python train.py --vocab_size=1024 --norm_place="pre" --bias="all" --optimizer="adamw" --schedule="cos"
Each number is 128 + 24 x the weight over the matrix's rms, rounded and kept within 0 to 255. Layers, rows and columns count from 0.

# layer 3 MLP down, 160x640, rms 0.0512, rows 0-75, columns 320-359
[[141 113 124 136 111 128 136 119 144 195 140 145 139 123 120  99 113 117 140 104 102 126 144 110 116 129 149  86 137 123 153 147 166 129  47 119 121 116 102 137]
 [111 138 100 129 137 113 129 126 118 145 155  91 138 133 135 125 121 153 146 119  75 204 114 147 130 126 151  81 115 146 173 144  93 129 130 138 129 147 122 135]
 [151 130 140 139 123 134 132 138  91 160 178 107 132 132 157 111 130 158 138 124 140 140 128 150 150 149 112 125 121 153 145 103 135 129 125 149 111 126 134 148]
 [139 146 125 121  73  96 111 121 120 156 135 136 156 116 122  83  98 108 101 124 132 102  99 170 107 122 134 103 144 154 158 173 152 129 118 116  93 116  74 146]
 [140 110 141 123 152 127 150 136 182 125  80 101 115 137 127 137 119 143 138  90  79 148 163  76 132 139  69 105 134 144 142  72 142 138  99 118 135 151 152 118]
 [186 159 112 135 116 133 140 134 145 106 176 120 137 133 127 136 113 132 135 151 149 139 168 106  85 127  87 125 155 168 136 132 142 128 186  61 130 191 134 138]
 [156 182 108 126 110 105 118 120 151 117 122 129 127 112 148 118 153 113 155 154 170  87 153 146 103 120 132 160 130 138 109 126 131 129 130 111  95 128 120 105]
 [119 133 114 130  73 145 128 132 145 139 108 118 131 133 136 186 130 106 183 127 119 132 125 107 128  99  87 160 133 125 145 122 121 129 157 125 156 142 131 120]
 [ 93 201 155  65 107 107 125 137 114 230 109 124  77 161  99 111  73 114  83 128 118  69  93 133 145  83 128  85  69 138 102 121  97 141 108  84  87 120 101 100]
 [132 145 107 123 102 127 146 117 177  80 186 174 119 124 126 162 140 135  94 156 110 119 203 104 134 141 122 117 105 156  95 118 151 129 128  60 120 105 162 130]
 [ 89 129  92 140 116 173 146 124  82 141 174 183 125 135  93  99 132 124 168  90 124 138 152  91 140 144 129 105 134 152 123 121 109 127 134 127 109  66 160 168]
 [145 108 134 136 122 141 124 121 150  99 118 130 120 121 132 139 142 132 122 126 160 106 114  91 109 136 134 126 124 150  93 128 106 114 104 145 121 118 166 111]
 [139 148 124 133 161 128 129 126 112 157 162 174 144 131 123 158 118 141 110 136 155 117 121 112 148 140  90 153 136 148 101 118 137 134  65 207 122 136 130 145]
 [ 91 127 120 136 138 122 150 134 153 132 116 127 111 135 123 121 138 140 138 125  76 102 121 144 153 113 109 124 142 131 110 133 136 126 114 135 161 122 149  92]
 [118 118 129 128 139 139 136 137 121  77 123 114 135 126 150 112 129 160 118 156  85  97 156  83 112  59 140 116 130 100 147 174 121 120  86 127 142 127 116 127]
 [141  85 150 137  93 100 109 130 153  88 121 152 145 130 120 116 119  97 100 135 119 152 145 108 108 153 135 141 138 151 153 119  98 137 112 157 108 137 142 127]
 [111 135  93 140  90 139 125 127  25 131 129  98 113 125 147 112 126 135 124 118 125  86 131 132 123 141 113  82 123 158  89 104  81 128 118 132 114 109 168 127]
 [117 129 138 122 124 159 127 129 151 141 179 161 117 126 170 118 144 141 167 125 121 133 126 146 112 138 136 154 112 147 114 174 146 131  82 103 120 111 140 143]
 [110 128 107 137 116 102 125 128  89 150 132 126 125 131 141 108 127 157 173 142 149  75  92 127 138  83  79 131 126 115 147 166  88 119 117  80 125 121 133 129]
 [193 106 131 136 151 134 121 131 146 127 129 121 108 127 127  99 113 135 104 159  90 100  76 145  99 160 151 111 133 115 129 147 127 120 126 135 113 162 100 137]
 [191 135  99 123  68 108 125 118 138  79 119  79 126 125 104 123 115 136  93 148 187 106 100  64 106 124 194 120 130 142 144 116 106 119  93 150  89 131 136  88]
 [146 111 142 112 145 125 147 118 107 128 104 169 112 128 117 131 111 158 109 104 121 132 142 147 155 137 123 134 132 104 157 118  96 126 135 135 111 144 140 136]
 [134 135 120 126  96 126 114 125 178  79  84 216 128 130 114 126 133 136 181 115 115 106  96 120 146 150 131 150 125 173 150 113 163 126 164  60 113 106 185 137]
 [140 100 117 124 124 143 145 125  75 126 165 173 115 133 142 132 138 143 128 124 184 155 193 146 154 165 123  92 118 149 104 138 102 128 122 153 121 145 120 122]
 [198 147 147 125 130 140 109 125 175  95 146 103 113 128  99 148 140 118 101  87 200  85 104 157 161 116 133 119 151  99  74 126 162 129 201 118  94 149  88 112]
 [ 83 127 118 134  88 123 128 119 137 124 200 190 129 123 120 131 134 103 113 147 126 118 191 129 119 181 106 152 129 192 122 132 123 124 130  98 124 110 142 170]
 [120 157 120 118 163 126 133 124  89 114 141 173 123 115 151 127 152  98  80 101 105 104 174 158 159 134  77 157 124 108 132  90 146 127 129 113 105 165 128 101]
 [ 73 119 149 117 137 147 150 141 140  91 117 149 131 126 138 136 117 135 190 133 105 117 145 104 146  74 156 143 113 108 169 110  77 132 128 140 164 116 126 130]
 [150 148 134 111 153 112 126 132  56 117 133 155 138 137 111 162  98 110 118 145 140 119 109 151 168 151 159  76 150 132 111 128  10 134 131 166 131 118 157 147]
 [106 111 137 133 114 129 134 133 102 145 154 118 134 135 105 144 136 112 127 100 160 156 146 119 109 133 118 141 124 170 184 121 149 132 103 126 140 127 116 129]
 [147 104 131 137  79 133 108 121 103 140  69 115 138 122 135 117 132 102 118 151 181 136 120 164 118 122 152 151 130 164 165 146 162 122 165 163 117 124 122 110]
 [140 181 133 133 151 131 102 129 146  78 136  88 139 140 164 144 111  94 149 114 137 102  86 107 129 118 102 129 144 123 126 146 127 138 125 140  97 174  94 123]
 [138 122 127 120 135 125 137 130  54 152 118 117 123 127 122 159 144 109 207 133 177 195 177 121 141 106 109 114 120 140 124 134 157 128 122  78 150 138 164 103]
 [ 92 164 134 140 162  99 118 137 123 140 150 181 135 137 135 134 112 133 124 154 116 106 124 123 131 132  87 118 116 109 136 104 142 144 110 123 118 118 106 150]
 [110 124 131 125 124 140 107 121 159  90  83 152 126 129  83  99 132 155 141 103 169  84 115 134 155 143 183 131 131 127 108 127 125 131 190  96 136 123 119 150]
 [156 100 123 128 113 100 108 119 107  83  79  62 122 117 128 128 119 112 143  95 121  73  93 167 130 131 132 127 127 178 151 107 136 119 135 171 110  72 173 123]
 [ 84  97 151 126 165 135 139 123  98 150 105  56 126 127 144 146 133 120 123 157  68 177  94 119 138 122 106 159 105 123 135 128 173 128 161 126 138 147 133 124]
 [119 112 128 128 138 126 140 130 144 119 153 139 149 132 143 133 133  99 127 148 166 169 162  97 116 107 127 116 134 116 162 131 158 122 126 166 156 170 179 119]
 [178 129 105 127 143 122 123 125 120 139 124  90 134 129 122 144 134 120 133 128 130 131 116 157 156 123 159 122 145  82 170 108 137 128 122 134 143  98 112 161]
 [131 166 115 137 111 115 138 132 139 195 114  91 119 127  99 115 148  90 139 126 143 139 100 130 115 104 116 123 127 147  99 158 133 138 116 112 123 142  94 102]
 [111 122 157 125 145 149 139 139 171 175 175 160 129 141 130 142 120 167 105 127 125  58 108 133 136 134 144 145 129 141 102 120 155 125 103 133 111 124 140 134]
 [ 71 103 124 123 103 131 118 125  92 167  98 105 133 126 124 111 139 114 125 125 134 101 129 165  97 105 139 103 130 137 160 148 105 123 104 123 114 136 111 178]
 [ 82 137 141 128 155 138 109 129 117  53 157 101 120 133 139 142 117 142 123 136  98 157 119  61 121  92  91 110 126 129  99 144 116 138 113 122 141 114 101 159]
 [117 157  95 122 131 124 134 119 122 149 110 156 115 131 140 118 138 133 167 148 163 121 149 164 133 113 125 141 120 105 144 133  86 122 124  76 144 116 141 127]
 [113 119 122 157 120 135 112 129  90 151 153 106 131 137 127 131 136 165 111 123 147 105 102 145 120 138 157 146 127 104 120 137 105 139 150 143 124 131 126 107]
 [154 115 136 136 128 146 139 125 150 133 130 143 137 122 134 155 122 134 112 118 100 149 178 138 122  93 177 159 124  88 120 155 102 124 153 147 133 105  78 137]
 [157 137 124 147 111 112 102 115 139 147 107 163 140 118 138  96 111  82 181 110 155 119 119 133  89 141 144  71 121 110 125 119  34 127  88 166 124 123 131 116]
 [ 90 124 122 130 116 144 131 121 102 130 120 100 138 122 119 148 123 131 136 123 145 111 137 125  99 111 128 143 134 123  43 124 143 123 149 137 110 111 109 126]
 [178 148 135 136 163 127  93 125  83 133 113 107 136 121 136 129 134 140 129 159 131  96 168 178 125  74  95 113 108 134 122 119 116 115 151 163 134 111 145 117]
 [140 113 167 126 136 142 124 133 134 120 137 177 143 132 129 165 138  99 137 134 181 138 144 185 152 131 150 147 119 111 150 127 134 129 179 162 152 114 138 103]
 [128 117 131 143 132 114 129 124 113 156 140 132 140 131  96 145 110 106 158 185 126 143 106 114 123 149 136 151 127 131 119 133 178 130 194 174  94 168  81 140]
 [104  85 133 121 148 129 120 131 154  99 143 123 128 131 140 125 121 123  85  54 120 120  84 112 131 119 114  89 124 150  76  98 151 128 129 109 131 134  93 132]
 [111 110 117 118 123 131 137 127 109 107 158  97 121 125 151 132 101 121 102 168 138 164 144 104 133 124 105  97 126 128  97 130 106 122  93  99 150 128 144 152]
 [142 148  99 139 119 118 123 126  89 144 109  99 126 129 136 114 144 109 122 139  96 168 107 140  69 105 197 154 140 128 140 105 210 125 132  77 124 102 141 133]
 [161 141 130 127 158 133  96 120 106 120 151  19 123 133 135 105 118 146 127 161 128 155 103 143 124 112 150 100 145 121 147 130 164 118 165 131 128 154 145 146]
 [152 154 140 118  89 130 138 125 119 153 171 127 153 120 154 122 140  93 116 101 118 113 133 142 100 153 114 138 120  89  77 117 135 123 129 114 121 150  93 135]
 [ 86 129 122 142 143 124  96 130 183 148 127  12 142 128 142 133 141 120 125 102 131 136 143 114 126 145 138 172 122 130  93 122 186 128 198 156 140 128 175 138]
 [144 141 126 120 121 129 133 127 145 164 173 110 112 117 116 138 119 111 142 126 102  79 106 132 129  91 101 141 137 166 120 121 192 116 110  83 122 148 174 120]
 [159 122 114 128 124 137 141 122 184 115 129 203 129 129 149 137 133 131 105  76 109 104 133  96 133 145 130 130 134 101  94 166 141 128 130 107 133 119 113 128]
 [ 97 136 113 106 172 110 140 136 118 179 149 162 118 126 113 128 119 141 125 112 158 115  70 188 166 158 102  92 120 130 179 128  89 136 148 139 105 135 106 132]
 [117  78 143 116 139 140 137 121 124 139 129 134 144 137 154  78 121 126 154 135 110  61 140 107 163 131 152 104 140  93 124 122 184 125 157 205 129 102 120  95]
 [123  91 132 120  95 147 143 127 105 188 151 147 124 125 136 121 129 111 129 153 170  98  93 141 135 127 142 119 124 139 157 116 121 129 126 154 141 107 102 119]
 [133 116 136 144 122 133 149 136 162 171  89  62 130 119 153 111 150 151 128 167 137 140 129 126 158 130 132 164  98 123  95 111 138 139 184 135 166 150 169 152]
 [162 114 123 133 134 120 143 134  76 106 137  81 159 133 117  86 141 126 162 133 175 144 113  60 118 126 112  82 130 146 170 146 152 125  94 112 106 124 160  79]
 [146 121 156 134 155 125 145 136 191  64 150 138 104 135 134 137 125 148 133 140 100 125 109 130 152 107 101 177 115 117 165 149 135 125 122  78 167 110 127 145]
 [105 113 154 140 127 127 121 124 100 140  77 171 124 130 132 119 134 131 170 121 113 145 112 134 110 145 131 125 150  69 165 149 100 127  56 128 144 156 111 111]
 [131 121 115 134 144 150 129 124 137 141 139 173 128 129 128 150 135 140 127 155 108 177  92  84 119 110 121 111 121 115 149 117 108 130 102 162 135 131 137 160]
 [175 156 123 138 131 117 126 134 132 111 135 148 115 134 131 162 137 152 121 168 151 171 116 108 136 119 120 112 113 165 153 108 142 137 125 174 149 141 159 133]
 [123 139 150 131 136 122 138 132 126 185 104 134 124 135 117 128 133 128 159 135 142 121  83 167 136 125 131 144 134 141 124 123 136 140 115 138 118 109 154 110]
 [108 135 126 137 141 128 141 127 128 128  91  84 113 127 106 109 136 102 127 100  73 116 121 106 139  96 127 146 122 141 138 160 173 127 144 161 159 142 150  99]
 [167 123 126 114  94 141 123 125 132  63 124 144 133 127 124 121 134 148 137 115 121  82 152 137 106  87 157  94 135 105 132 151  68 131  90 155 146 127  77  92]
 [100 133 144 151 135 126 124 129  90 163 144 104 136 126 111 146 127 137 109 155 147 120 108 120 142 143 142 140 127  98 136 111 125 118 161  83 130 140 117  95]
 [141 153 125 125 155 104 129 134 136  80 103 131 132 142 116 143 111 121 103 125 176 175 140 160 123 121 112 154 120 170 116 139 106 135 155 172 105 114  89 141]
 [111 104 136 130 114 121 125 130 155 120 154 175 145 130 106 132 118 110 107  90 176  97 153  83 102  81 132 171 128 143 140 133  78 122 128  78 107 125 126 118]
 [147 135 119 133 137 143 121 124 116 161  97 107 128 126 117 147 145 120 120 127 102 170 140  85 120 177 135 136 128 127  79 131 148 123 141 130 126 154 103 111]
 [116 160 141 122 141 108 127 133 121  88 125  99 119 131 127 101 147 119 112 121 114 145 131 142 138 131 130 144 132 165 108 140 128 130 108 148 140 122 148 120]]